Part of a small language model's weights: no biases in attention or MLP.
Each number is 128 + 32 x the weight over its row's rms, rounded and kept within 0 to 255. Layers, rows and columns count from 0. The size above them is the row's rms in percent of the matrix's.

# layer 6 MLP gate, 1280x640, rms 0.101, rows 452-486, columns 320-383
size [106 101  95 104 100 103  95  98  99  97 103 101  98 114  94 101 101  92 100  94 101 101  98 104  95  99  99  99  84  99 100 101 101  93  99]
[[121  91 144  90  46 100 142 127 114 137 151 200 145 167 168 113 104  78  76 110 144  90 141 146 144  97 122 109 121 179 176 145 161 105 193 140 154 107  78 119 119 143 123 103 146 179 141  74 150 137 185 133 167 161 131  72 147 124 142 205 128 169 104 138]
 [146  76 172 173  67 128  79 110 120 116 172 122 133 120  64 163  86 119 161 163 113 204  84  56 149 109 120 122 127 117 122 149 175 173 116 152 151 107  76 141 166 114 136 134 160 153 138 122 158 184 124  17 127  87 145 124 145 112 169 134 160 108 122 119]
 [138 108 184  94 110 155 136 126 162 119 104  95 128 117 106 127 137  99 169 141 111 138 124 116 196  98 190  68 165 145 143 144 130 159 108 162  63 160 126  91  90 202 132 127  85 118 143 116 158  93 113 147 169 114 138 180 141 133  85  64 141  72 150 120]
 [ 88  94  92 143 129 114 104  79 114 129 167 136 107 107  67 200 163 167 190 181 141 105  84  91 149 123 103 131 125  87  95 148  92 132 111 144 100 136 136 108  92 111 143 161  99 196 129 129 125 107 139 175  93  89 144 119  84  68 133 137 149  74  99 116]
 [ 98 143 147 174 106 137 122 130  91 108 130  74 166 128 120 135 102 174 187 113 113 118 166 138 114  95 112  96 113  79 166 162 118  38  48 127 166 173 132 135 125 149 100  96 113 104 187 145 139  69 120 168 148 184 144 171 103  93 177  99 107  91 127 176]
 [177 142 159  83 147  92 138 120 146 107 141 106  85  92 150  91 140  96 130 141 130 126 143 158 111  89 121 163 151 142 137 123 143  79 188 154 125 182 163  76 152 132 122 127 150 131 140 150 115  99 159 112  66 173 137 157 140  99  92 164 105  94  88 192]
 [149  95 112 137 106 100  97 132  93 158 129 140  77 108  98 136 116 161 155 196 108 120 124 110  94  96 207 162 106 144  56 154 150 173 169 106 124 108 110  66 115  77 127 100  97 164 201 108 126 149  89 125  75 155 144  92 100  95 154 138 122  87 116 134]
 [ 98  95 164 135  80  57 105 135 128 112 152 209 169 154 124 143 133 134 117  98  97 105 119 141 146 120 120 114  86 117 181 109 126 133 161 102 165 151 134 162 146 150 205 120 132 142 109 180 152 134  46  77 164 182 114 145  93 144 115 144  72  67 132 118]
 [140 200 141 152 177  91 115 192 124  24 123 187 100 143 126 130 100 104  83 175 183 161 140 126  86 178 145 113 147 113 117 107 113  69 104  90 119  91 114 109 105 146 148 135 154 122 117 175 108  77 116 153 165  85  92  81 152 124 167 117 132 183  55 157]
 [117 153 130  60 161 143 118 128 177 166 120 151 155 129 120 108  94 144 143 177  55 121 167  87 153 165 116 112 108 105  87 145 154  65  89 101  35 119 141 169 153 123 162 132 176  96  86 142 144 146 110 144 185 134  91 116  90 138  96 124 123 139  91 133]
 [144 116 151 117  97 118 141  43 110 141  91 116 167 120 138 110 113 137 146 140 155 133 118 121 148 121  85 160 147  65  70  86  99 112 117 132 121  91 103 100 156 133 126 107  72 117 100 131 108 117 138 143  95 133  75 125  98 117 108 161 142 135 134 146]
 [159 167  93 120  51 139 153 121 121 163  99 139 140 138 126 139 102 151 130 105 135  95 127 111 124  51 127 184 156 159 152 205  64 130 166 123 156 110 207  95 190 117 116  79 105  75 152 163 112 126 156 112 168 144 158 136 143 122 111 132  78 152 170 146]
 [200  83 120 131 144 110 136 139 152 163 182 176 143 120 131  90  90 124 144 119 129 106 156  38 202 133 139 136 128 115 133 179 169 159 144 125 116  88 134 114 136 113 122 108  86 197 120  99 129  98 194 127  99 179 153 151 119 135 178 100 112 150 159  88]
 [130 152  73 108 135 140  63 141 144 105 150 145 107 130  93 130 116 163 122 106  53 132  53 107 153 129 144  99 128  70  89  57  99 116 140 159 147 136 139  86 184  76 138 155 108 174 152 102 141 121 149 145 116  93 134 122 150  94 116 102 116 151 113 138]
 [ 50 167 139  73 140 106 165 171 112 122 188 146 150  69 147 120 104 140 149 126 134 102 117 121  71 102 147 159 190 127 134 177  85 147  98  52  44 140 143 134 130 127  71  85 152 176 148 173 147 115 100 159  81 160  92 107  91 119 121 101 129 127 109  86]
 [ 68 197  64 140 122 115 171 147  99 107  79 163 119  79 139 147 125 155 173 177 152 129  67 116 167 124 150 142  59 114  94 131 130 120 124 127 167 129 204 138 177 164 148 104 134 105 106 105 161 157 111 200  84 142 147 127 134 108 166 118 159 160  75 100]
 [175 170 142 110 106 134 144 135 154 114 175 117 116 169 119 116  93  92 106 110 125 157 145  92  67 168 110 176 149  92 127 150 119 132 197 204  96 101  65 129 112 109 133  26 106 161 148 213  82 115 154  77 167 142 168 120  98 142  81  67 105 114 126  34]
 [115 149 119 119  61 181 167 127 106 137 106 140 102 187 108  73 112 188 138  99 165 108  84  96  78 101 153 219 105 128 101 108 108 114 127 111  81 167 129 140 132  93 101 169 102 132 168 151 135 128  95  68 151 121 136  69  98 138 157  96 131 171 134 107]
 [ 48  61 168 150 118 123 105 192 154 116  88 149 111  81  86 155 101 158 112  68 208  80 112 123 132 103 165 105 148 152 176 121 132 110 145 140 141 100  65 130 115 150 214 111 127 151 129  89 120 159 133 186 147 130  65 125 100 122 110 108 132 120 133 123]
 [125  94 127  72 161 168 108 160 160  93 156 120  65 160 153 123 155 145 124 149 110 181 119 174 150  63 111 150 186 178  74 194 154 191 170 103 146 149 193  75 143 101  40  57 116 138 106  46 124 142 122 117 158 126 153 108  72 179 100 126 109 108  88 151]
 [109 166 103 115 139 137 112 116 158  65 113 110 177 140  98 138 192 121 173 109 138 159  76 116  91 141 163  60 121  74 189 133  99 166 127 121 178 181 163 124 148 131 167  79 133 134 107  91  77 156  75 104 102  99 140 134 100 103 113 159 129  37 123 125]
 [151 147 109  88 125 115 114 138 127 111  78 190 106 110  88 139 178 143 117 194 139 131 100 161 158 115 125 132 188 145 118 102 158 133 178 128 191  80 134 144  83 149  78 128 125 174  75 105  72 101 163 175 137 116 100 105  90 145 137 134 200 203 110 105]
 [143  82 132 102  93  95 123 100  77 134  93 124 112 182 144 126 142  45 134 117 163 110 104 152 134 123 124 157 176 126 117 151 161  67 109 100 133 145 122 166 127 109 132 115  87 146 128 110 127  40  47 116  87 149  99 160 160  94  77 128 105 110 145 122]
 [133 102  72 144  93 115 146 122 128 159 119 134 104 129 131 137  54 183 137 154 108  74 128 181 119 142 155 187 183 141  78 157  82 124 110 150 131 141 101 130 159  94 162 163 128 180  79 134 173  95 118 160 174 115 151 155 165  93 160 147 137 150  95 101]
 [116 152 120  98 127 181  99 142 125 120 106  87 100 129 147  99 100 187 110 108  91  90 116 133 118 102 156 127 167  90 132 143 134 117 102  69 141 140 138 103 143  69 117 107 128 188  72  77 161 122 139 180 133 105 122 118 198 127 175 146 158 166  73 143]
 [ 90  93  98  46  64 153  96  90 138 147 153 123 106 107 123  80 130 136 166 134 145 144  95 101 115 136 174 132 124  84 149 138 113 195  86 134 145  98  85  94 191 170  58 247 148 118 131 117 114  99 115 157 113  77 141 123  78 110 112 121 112 100 147 186]
 [ 62 136  59 144 138 110 128  99  77 123 156 133 171 127 143 112  81 173 163 138  99 145 147 149 130  85 151 159 128  96  67 161  81 162 141  95 144  68 182 142  97  77 160 100 164 112 130  99 128 129 186 201 115 152 203 114 128 231 141 138 124 154 139 127]
 [127 130  90 115 122  88 109  64  92 151 150 125 141 155  75 164  89  93 139 173 121 113 155 111 121  68 107 118 158 100 169 165 102 130  77 107 135 158 126 131 119  90  63 145 112 170 162 141 136  74 108  92 116  67 168  66 135 152  72 186 112  96 156  92]
 [131 119 100  82 170  66 114 113 172 152 151  68 116  93  67 111 131 142 104 113  65 166 133 135 137  73 174  89  84  59 144 101 181 177 128 131  99 135  78 146  61 149  98 139 121 110  91  94 151 123 137 145 156 106  65 140 116 132 128 137  66 104 140 137]
 [119 129 195 123 152  83 143  75 143 142 156  91 113 159 159  60 188 103 153 123 142 123 165  72  93 131 120 177 138 111  46 165 126 118 153 204  74 134 110 191 124 163 139 148  94 143 142 177 131 126 168 147 107 119 202 119 129 120 183 105 107 159 112 137]
 [ 93 143 146 168  91  67 166  99  98 171  91 151 151  80 146  98  97 125 109 119 149 184 130 136 125 120  90 156 151 144 142  91 132 192 103 135 106 204 116 118 101 140 105  47 138  92 129 117 145 126 150 121 140 129 133 134 119 109  54 140  84 154 108 131]
 [127  91  98  36 140 182 134 150 134  69 156 203 108 128 127 112 137 134 111 137 171 107 103  74 148 109 118 142 123  51 157 130 185 177 112  89 127 112 133 157 136 125 141 107 148 113  94 163 100  81  55 135 148 149 102 154  51 158 155  84 157 150  96 138]
 [130 139 178 140 131  74  99 122 117 152 116 104 198 110 156 121  73 113  87 169 125 136 128 140 122 181  89 124 192 139 195 168 151 132  60 160  88 129 146 128 143  86 154 149 118 156 120 102 117 123 100 139 118 162 114  98 170 130 128 166 110  62  93 124]
 [159 132 118 152 207 138 162 168 146 123 120  60 121 155  63 133 148 133  77 160 156 124  50 183 125 143 138  80 183 136 134 132 108 115 134 106  59 152 102 112 180 140 122 145 176 146  84 123 144 133 134 169  80 151  91  98 173 106 162 131  48 103 112  99]
 [117 118  99 167 106 169  99 159  98 138 167 176 169 142 149 127  84 134 152 102 194 157 126 125  84 182 109 192 112 102 112 173 121 188 157 142 104 150 106 173 119 105 134  52 161 106 137  85 133 136  95 146 126 121 134 152 162 185 172 144 159  96 129  54]]
# layer 6 MLP up, 1280x640, rms 0.109, rows 452-486, columns 320-383
size [111  98  94  98  97 105  97  90  99  98 112  98 101 119 100 104  99  90 101 100 101  97 109 101  93 100  97 103  87  99  96  98 101  92 106]
[[140 171 120 139 101  93 116 167  92 122  68 126 125 116 153 108  77 169 136  98 120  89 100 124  95 125 149 127 148 118 102  92 134  91  88 106 142 112 104 101 126 105 129 207 113 117 101 171  94  71 135 118 134  48 155  63 124 142 104 182 166 198 177  91]
 [122 126 194 150 190 131 172  86 106 150 155 109 204 176 103 131  98 104  54 150 129 127 130 133 133 144 168 139 104 139 184 152 175  65 154 136 160 134 167 180 133 145 134 137 103  67 141 125 140 173 119 143  95 213 116 165 159 113 108 138 116 107 160 139]
 [128  99 135 144  98 109 146 118 170 188  91 145  69 135  95 157 142 114  71 145 123 146 116 164  95 156 133 193 127  80 118 180 128 111  74 157 130 115 125 143 144 120  53 137 139 118 142 146 127 145  78 156 136 151 170 103 144 170 130 140 137  92  85 144]
 [186 155 149  37 123 189 139 119 129 140 169 146 136  80 110 133 123  88  95 119 197 128 150 126 153 138  78 130 128 141 139  96 194 139 178 136 146  98 126 158 125 125 141  92 164  60 127 130 138 109 104 131 115 133 140 141 146  76  95 152 123 179  99  97]
 [109 193 149  98  98 145  85 131 118 110 128  99 168 194 119  43 114 117 130  97  76  87 127 165 143 126 128 108 158 137 184 155 121 126 147 164 133 111  95 128  88 134  95 150 137 129 145  92  54 187 146 191 120  97 133 188 112 129 165 167 128  99 129 156]
 [130  71 133  90  72 123  85 113 114 107  80  80 126 141 121 126 120 166 127 126 154 129 119 128 127 112  77 115  88 114 147 108 131 168 171 104 110 124  82 143 174 135 119 140 100 136 169  70 208 140  95 171  69 107 143  87  56 143 133  91 122 215 129 167]
 [ 58 136 137 102 187  91 157  98 202  80 115 134 160 194 135 124 186 151 160  83 123 175 158  95  99 164  76 122 103 102 120 192 131  88 138 111 109  98 161 144 136 112 158 113 148  97 131 164 109 123 130 146 122 181 108  67 143 106 102 113 126 153  71  94]
 [150  93 137 100 103 155  74 134  15 175  77 112 159 149 112  93 124 123 116 129 130  97 144  74 140 162 111 182 131 102 135 162 118 159 141 123 141  95 133 143  93 141  95 128 102 115 103  97 139 143 141 161 157 184 117 107 164 117 117 146 146 165 122 114]
 [119  69 158  98 169  96 162  63  99 182 154 108  77 159  92  87 120 163 114  73 166 151 110 111 119 104 158 128 161 167 150 178 102 150  98 142  76 167 177 151 159 164 111  99 119 159 172 188 125  93  43 169 150 146 153 114  88 112  91 110 124 129 143 166]
 [121 128 119  56 134 151 106 153 127 156 122 182 138 154 147 120 128 155 147 117  67 126 165  82 157 101  92  86 116 130  88 111 116 153 132  99  68 116  52  98  81 149 155 189 138 109 119 120  95  52 164 141 131 155  79  75 110  70  90 117 161 173  90 103]
 [154 171 106  55 177 168 174  95 145 198 149  77 121 150 157 110 108 165 111  94 143 133 148 101  85 161 162  80 166 164 156 134 102 159 105  55 116 101 152 148 132 195 145 108  77 118 146 128  86  84 178  71 137 213 176 154  95 122 109 122 128 141 114 148]
 [ 79 131 111 140 165 151 101 148  88 142 101 171 118 151  89 129 100  96 146 118 164 131 149  93  80 123 153  90  89 166 133 174  88 120 141 209 107 172 158  89 148 135 125 107 101 160 107 113 152  91 120  87 144 106 116 127 108 165  99  80 159 148  66 162]
 [134 114 208 121 190 120 150 122  93 130 104 186 113 100  96 122 108 145 135 145 111 197 172 120 120 128 174 180 110 152 118 126  98 132 148 137  80  90 178 137 164  88  95  84 142 140 111 142 103 131 100 129 157 171 113 141 145 161 152 131 140 101 155 156]
 [120 125 189  97 121  74 164 105 129  90 136 128  75 113 182  70 132 122 120 141 144 179 107  74  75 167 101 136 144 180 131 206 139 143 126 108 125 141 132 167 133 226 129  89 170 151 153 121 134 105  80 121 108  93  82  89 141 150 115 113 133  75 159  86]
 [123  53 154 180 107  86 123 145 126 124  82  90 133 172  89 135 147  93 128 110 163 176 157 140 113 130 131 137  94 193 104 109 105 105 101 179 107 105  84 157  84 147 111 117 160 134  92 121 110  91 148 139 132  91 170 137 146 111 140 146 185 146 132 199]
 [155 117 123 168 127  82 178 160 164 160 140 149 133 132  98  86 153 157 139 141  64 131  61 163 134 128 114 166 109 111 183 127  98 140 160 119 112 134  82 125  95 102  94 121 173 135 141 135 112 112 148  82 131 118 107 165 156 109  90 135 168 118 160  67]
 [106  96 113 161 114 117 129 108 168 110 109 169  96 177 163  57 113  93 153 138  81 169 134  88 170 140 132 147 136 159 109 168 110 125 158 154 114 117 172  46  73 169 157 132  96 144 125 139 124 115 100  55 164  73 135 107 155  94  84 130 103 129 107  52]
 [134 123 111 154 134 124 147 132 125 129 151 145 105 127 120  79 132 136  93 146 119 186 153 145 174  74 183  90 144 150 114 129 170 121 182  99 139 168 105 123 114 170 111  38 102 105 101 158 133 113 112 132 151 150 148 166 120  62 123  88 145 132 113 135]
 [149  86 145 110 122 163 172 116 127 174 123  84 112 135  91  99 117 103 115 163 203 158 156 120 143 122 149 172 106 177 111 137 108 118 118 111 107  63 132  96  88  92 114 109 126 163 122 112 152 150 167 101 160  77 141 156  58 141 172 166 127  84 126 156]
 [ 93 106 187 117 202 165 130 158 113 151 221 121 117 155 154 166 151 201 170 105 112 169 117 173 112 139 107 137 195 106 169 101  89 207 120 134 137 152 149  96 127 110 149  63 140 117 109 107 108 133 146 207 143 133 159  68 132 121 110 171 136 137  76 154]
 [144 133 166 170 124 153 154 158 190 118 149 145 156 140 120 127 103 109 129 127 138 143 110 129 136 101 151 112 122  79 123 109 140  98 148 168 152 121 159 147 144 139 117 148  91  98 133 167 128 107 116 180 153 100 136 165 143 171 136 138  72 116 181  80]
 [106  63 106 167 113  79 169 122 153 161  60 124 121 155 160 103  71 149 105 113 139 135 105 143 132 126 156 139 123 190 144 108 134 132 155 148  77 153 123 158 162  77 129 164 107 208  88 109 102 114  96 194  82  70 142 119 132 132 189 141  17 155 127  59]
 [ 57 126 123  60 118 103  71 100  93  92 197 126 133 133 160  67 146 113  56  96  94 154 146 105 113 156 160 148 119 151  95 131 170  90 145 119 116  63 132 173 108 121 139 105  37 178 122  88 134 135  99 171 152 129 125 135 187 156 120 136  97 151 112 118]
 [ 94 149 141 176 121 149 127  89 134 127 129  95 121 189 130 136  90  73 188 161 145 150 146 105 142 134  90 113 131 162 170  59 141  95 129 140 109 154 152 132 101 111 142 171 124 200  95 141 129 140 117 120 116 166  89 123 155 114 154  90 159  51 166 103]
 [148 115 145 148 125 116 135 102  82  77  71 138 124 108 166 102 153 199 107 101 163 160 140 148 142 166  89  92 193 159 104 109 155 152 126  99  96 179  81 168 131  78  12 157 151 143 129 107 156 147 178  74 126 132 179  25 135 137 134  65  82  99 136  93]
 [123 190 136 113 119 162 110 145 168 129 126  98 115  84  70 105  90 120 139 176 112 172 130 158 105 159 119  93 101  78 120 111 173 181 138 102 107 115 104 128 196 109 151 119 169 118 167  87 163 126 113  97 124 142  76 126 168 181  86 159 147  82 171 104]
 [100 101 130 119 131 134 155 115  83  69 144 113  12 124 173 108  79 138  96 105 144 121 150 135  99 101 103 158  66 126  98 137 151 136  94 146  84 136 203 139 151 143  90 163 118 211 109 112 135 148 176 104 130 104 152 124 178 131 128 166 118 147 185 170]
 [141 128 131 154  95 127 132 155 135 150  53 122  92 113 148 150 131  81 130  63 128 148 208 117 136 123 136 107 125 112 133 158 169 171 170  68 166  54  85  78  91 147 131 130  41 168 121 118 136  44 130 160 118 134 110 109 136 115 124 167 189 193 154 119]
 [132 103 154 132 122  75 116 133 148 117  94 111 139  78 132 103 202 159 166 106 104 229 151 220 105 153 213  98 108 142  58 136 140 139 124 151  87 187 163  97 107 120 105 148 182 141 109 118 112 148 123 112 148 139 151  96 166 104 150  87 130 125 168  75]
 [111  78 130 135 114 171 134 141  96 142  91 105 102 138 123  87 141 163 142 194 169 119 177 136  81 117 180 162 135  39  61  91 151 171 129 121  90 113 151 170  96 167  97 152 143 150 177 165 154 115  82 141  80 129 158 141 119 156 127 135 115  98 111  79]
 [111 132 162 193 106 147 154 154 105 110 135 149 119 108  98 127 136 129 102 137 128  70 107 170 163 121 139 186 107 160 206  91 198 129 123 122 102 164  87  84 142  76 100 120 121 149 137 100  96  84 138 104 116 163  80 140 151 107 147 157 136 170  90  92]
 [132  53 111 153 109 156 126 113 160  97 179  93  65 128 111 128  57 129  96 109 129 135 165 124 187  53 121  74 158  89 127 137 145  90 138 136 147  87 173 142  95 150 158  91 123 122 145  91 138 100 146 154 130 143 126 117 103 104 160 123 134 115 145 139]
 [121 141 145 144 118 173 175 126 145 157 106 191 106  89 152 134 147 115 101  73  38 151 154 140 124 127 172  72 140 157 103 160  79 100 147 133 133 161 148 154 124 172  83 195 121  93  98 166  99  97 138 100 179 125 102 118 134 105 164  97 173 124 140 154]
 [130 156 122 114 155  76 134 124 114 140 133 175  97 133 150 125 144  67  91  35 140 100 116 141 166 204 109 165 129 129 113  77 153 165 134 138 120 134 141 180 133 107 158  86 119 159 132  99  99 124 124 128 126 134 122  73 109 136 125 161  84 169  89  71]
 [163 131 145 118 141 141  99 112  17 132 106 135 146 136  90 154 106 158  97 135 177 150 205 122 101 114 128 170 141 133 117 124 126 149 181 190 126 130 111 130 115 138 123  95  75 145 138  71 113  90 114 142 130 164 133 181 105 162 154 139 158 169 177 109]]
# layer 6 MLP down (transposed), 1280x640, rms 0.078, rows 452-486, columns 320-383
size [100 101  94 100 100  95  97  97 104  96  98  99 100 114  97 100  95  94  96  96 101  97  99  94  97  92 103 101  88 102  99  96 106  94 100]
[[161  33  80 197 145 116 136 103 151 113 146 171 187 101 133 142  83 146 106 139 160  85 111 126  61 191 148  66 142 157 135 131 152  88 126 127 125  84 112 150  88 143 138 151 136 109  84 150  98  90 123 103 111 123 130 140 148 109  76 124 186 115 141  94]
 [136 154 127 105 141 106 153 202 113 106  94 164 116 141 128  93  64 168 111 102 110  98 124 116 159 125 103 131 137 139 132  90 106  82  97 179 118  93 155 114 159 132 147 124 123  98 117  99  71 151 131 108 138 179 124 128 173 154 132  60 139 163 167  62]
 [115 100 147 122 157  56 114 138  58 127  76 111 196 128 155 151  77 171 135 111 187 123  70 152 143 100  84 133 168 119 132 198  65 156 136 106  95  80 120 111 157 121 100 191 163 116 144 143  30 125 149 133 125 105 111  55 155  86 191 112 114 105 186 115]
 [118 118  84  85 112 156 155 121 140  85  73 159 103  99 118  83 126  90  56 145 114 128 148 107 134 129  87 181 135 163 125 112 106 119 101  94 161 108 158 151 119 143 154 112 149  86  75 164 137  97  86 145  93 188 117 165 189 113 109 171 159 175 162  80]
 [ 48 132 116  78 118 104 101 167 149 122  27 179 122  78 107 108 117 159 119 159  76 119 115  98  96 137  94 123 160 133 116 160 103 161 144 125 130 132 110 104 135  83 154 159 162 103 148 113 183 147 147 105  98 143 100 176 108 150 139 148 176 114 129 150]
 [147 185  99 157 183  90 146  70 111  86 127 152 115 156  92 107  86 152 133 126 145 146 118 107 103  93 118 118  84 131 105 107 108 143 160 150 141 127  85 168 185 138 126 104 162 139 135 117  90  88 120 116 115  77 119 156 108 118 156 160 132 147 109 150]
 [111 149 107 155 179  81 107 124 136 190  86  90 156 180  70 142 115 141 131 104 122 118 129 145 147 127 129 105 114  83 104  96  92 136 115  96 131  73 110  71 104 145 170 169 114 103 157  71 125 107 189 119 130 116 148  60  85 135 173 126  86 182 162 167]
 [121 124 120  83  92  89  64 135  81  92 113 116 152 130 130 103 119 144 167 136 160 157 127  91 139 133 106  85 109  72 112 118 181 112  86 118 185 128  83  66 157 167 159 124 107 156 153 147 216 102  89 104 133 151 171 127 117 199 155 131 131  97 126 145]
 [139  49 150 119 152 105 173 112 139 128 135 114 134 137 126 112 135 162 134 137 141  76 150 107  67 121 126 110 123  93 133 124 172 152 131 144 132 104 111 101 175 177 142 211 136 185 130 106 159 144 131 173 102 131 157  98 190 164 167 134 119 178 120 198]
 [ 83  97 106 115 173 133 180 109 134 105 100 114 235  86 151 184 130  84 152 186 177 133  84  95 118 158 157 131 132 136 138  97 143 168 165  93 176  66 180 175 151 128  88 109 145 112  73 157 116 133 126 153 162  95 159 139 111 173 149  44 160 155 152 139]
 [153 123 153 183 111 156 143  95 141 183 114  85 131 156 147 145 146 137 144 124 113 126 147  96 111 104  95 118 189  89 143 117 129 110  51 130 113 121 111 150 137 158  79 126 125 137 119 154 104  69 126  92  89 128 179 179 114 117 123 148 115 116 154 130]
 [106 159 136 127 132 165 120 119 153 137 107 134  98 185 142 145  80 158 174 170 210 167 102  97  87 170 145 110 170 154 161 179 105  93 131  71  84 160 167 157 114  94 141 115 142 152 147 110 183 137 180 103 110 166 112 157 119 137 169 115 139 171 173 121]
 [104 131 133 168 149 130 168 137 100 108 128 135 158 104  81  96 166 107 102 148  93 134 164  74 142 129 145 133  95 126  77 126  93 152 192 152 134 149 190 118 171  87 122 124 114 145  87 124 158 119 139  76 113 101 123  99 121 182 136  79 123  93 177 149]
 [100 110 199 135 142 101  59 187 164  87  90 136 123 163 167 182 100 146 171 107 150 149 153 139 150 113 141 188 137 143 126 152 113 149 147 113 168 171  60 129  70 146  95 110 125 142 126  66 176 139 107 151 155 158 115 115 104 123 173 172 133 150 192 105]
 [125 203 229 113 124 172 133 171 131  73 115 162 125 122 118  97 114  40 126 117 161 124 103  84 122 104 160 131 102 129 183 150 126 126  52 129 128  90 152 137 140 170 136 155  62 158  97  72 172 113 147 155 114 130 133 107  96 130 128 137  89 146  98 113]
 [161 165  95 109 150 167 166 181 121  96 131 241 147 118 165 192 181 121 112  98 132 145  93 113 159 156 110 132 108 142 148 140 131 133 118 160 135 124 156 139 111 158 183 124 150 186 139  97  75 162 192 137  82 132 121 143 122 166 123 164 161  58 129 138]
 [193  91  78 120  79 106  53  68 148 133  79 106 129 106 133  85  79  64 100 165  60 178 113 165 115 120 169 128  79 132 166 161  95 134 142 124 142 122  79 146 140 176 168 140 145 200 103  96 165  81 166  96 117 177  63 129 103 116 149 132 181  73  95 133]
 [108  86 134 128 122 109  72 123 142 128 117 190 148 126  86 111 156 159  96 100 119 157 151 130 177 151 133 112  85 135 150 128 109  69 145 106 159 147  58 110 122  97 139 140 116 133 136 177 182  81 140 127 155 142  91  96 142  69 115 158  96 127 183  73]
 [171 171 114 124 118 110  94 134 126 134 124 145 132 148 127 187 138 174 146 136  80 113 172 133 148 148  74 173 179  81 139 153 166 129 142 154  96 144 126 103 116 118 154 144 124 163 190 108 190  30  73 162  99 149 170 173  79 114 156 138 127 106  81  96]
 [118 116 121 148  62 150 123 112 143 177  95 106  57 111 109 101 125 119 129  78 171  94  32 141  82  91 198 186 168  98 120 141 108 141 130 153  94 147 134 182 118 182 128 149 170 183 125 162 100 125 150 190 133  78 152 148 151 189 113 102 211 138 105 113]
 [142 118  75  73  87 122 141 102 160 127 175 130  62 122 121 115 156  75 116 115 122 158  93 110 152 146  93 156 157  58 125  53 134  72 128 137 155  84 145 145 136 132 153  99  80 134  57 174  85 207 106 140  70 112 113 140 133 117 161 145  96 113 139 108]
 [122  75 140 146 210 118 145 100 109 103 139 136 107 110  23 155 108 161 129 133  96 106 163 157 117 129 165  98  96 137 147 132 115 125 124 175 132 125  85 167 105 112 116 124 145 148 142 144  92 131 171  97 158 180 118 118 193 139 127 108 109 118  93 105]
 [171 110 130 143 105  34 104 153 165 104 139 114 160 111 170 133 175 145 138 116 115 140 162 155 147 149 164  92 152 126 161 171 163 101 152 124 122 120  67 142 175 160 115 120 123 153 112 142 106 119 128 125 105 106 123 131  80 115  83  99 190 104 121 108]
 [131 141 105 145 113 160 108  76 101 126  98  82  87 108 122  98 137  93  77 157  58  95 127 138 135 125 160 136 139  87 132  97 167 113 138 144 128 134  98 105 146 106 147 128  88 105  62 159 144 181 206 190 152 161 104 130 139  90 146 127 102 157 144 138]
 [134 137 143 155 147  91 105  92 123 126 127 152 145 152 115 162 102 107  90 146 117 162 111 143 133 154 129 164 190 169 137  95  94 122 103 106 125 121 125 145 150  96 218  66 105 117 110 151 128  76  98 119 110 165 111 155 153  75 181 122 177 124 188 152]
 [ 93  92  93 171 102 119 119  99 128 106  84 143 123  84 129 157  92 153 130 138  85 132  90 158 100 145 142 114 191 116  90 155  43 108 118  88 130 170 195 108  99 136 169 127  70 110 159 110 133  99  84 155 164 136 113  83 177 177  56 121 101 129 125 121]
 [112 128 157 109 144 151 122 163 148  58 117 159 161 135 181  46 154 135 125  96 136 113 111 158 156 124 108 134 134 114 126 123 118 182 134 115  98 127 152 129 132 127 112 168 151 192 158 140  86 106 105 138 153 134 131 116 175 140 123 119 187 155 198 177]
 [121  98 148 137 122 141  85  84 126 183 103 108 128 147 153 150 103 137 147 170 144 173 145  84  69  85 168  80 141 127 155 136 163  88 155 141 118 141 133 205 154 121 184 109 150  90  86 125 145 141 119 222  52 123 170 112 174 124 135 134  98 102 155 148]
 [161  83  71 113  97 111 106 186 151 143 155 158  92  87 157 140 149 144 127  93 116 124 133 100 100  43  87 108 123 122 141 118 143 100 162 170 137 176 164 147 118 160 101  38 113 118 160 168  97  82 124 146 123 138 149 168 183 136  83 126 183 153 107 111]
 [126 139 152  84 142 108 159 146 143 151 137 110 125 137 171 129 173 126 144 163 185  98  42 136  62  95 144 130 126 113 117  99 146 132 162 108 104 106 112 149 148 122 127 141  69 125 231 132 119 143 151 237  67 166 185 154 186 117 137 160 120 143 133 178]
 [153 135 174 152 186 136 151 146 108 118 170 130 135  82 118 116 189 123 131 147 150  87 102  97  79 133 116 120 143 167 167 189 100 135 137 125 172 142 150 113 207 111 107 128 167 161 145 158 152 101 137 145 171 140 125 136 145 135 170 103 110 120  96 130]
 [139 119 176 167 162 125 128 144  96 155 126 140 119  75 179 145  94 127  86 111  82  88  98 136 147 115 122  99 144 154 140 175  96 175 218 120 117 120 160 177  82  84 127 146 144 124  84 150 123 136 141 130 174 160 127 149 131 158 175 172  55 123  92 157]
 [164 146 166 101 153 124 128 159 150 159 115 135  99 149  52 156  93  94 185 122 147 163 145 147 126  60 184 178 118  99 125 124 120 109 120 127 163 101 104  89 114 134 139 178 155  61  96 137 109 139 157  75 137 163 158 183 147 126 148 108 155 140 180 151]
 [124 134 140 110  74 105 156  93 122 198 110 165 122 152 134 175 146 141 148 148  99 163 138 120  75 158 128 150 175 129 122 128  71 102 116 111 162 147 131  93 139 176 110 102 159 118 165 103 163 142 116 127 135 115  75 152 131 135  50 148 122 126 120 161]
 [137 158 233 114 187 160 196 103  86 184 123 142 164 180 221 127 123  82 137 155  95 151 142  97 105 185  83 112 141 173 129 152  99 140 132 151 116 116 186  93 157 102 188 164 119  87  91 142 119 112 123 143 134 124 155 166 174 145  78 117 165  90 103 109]]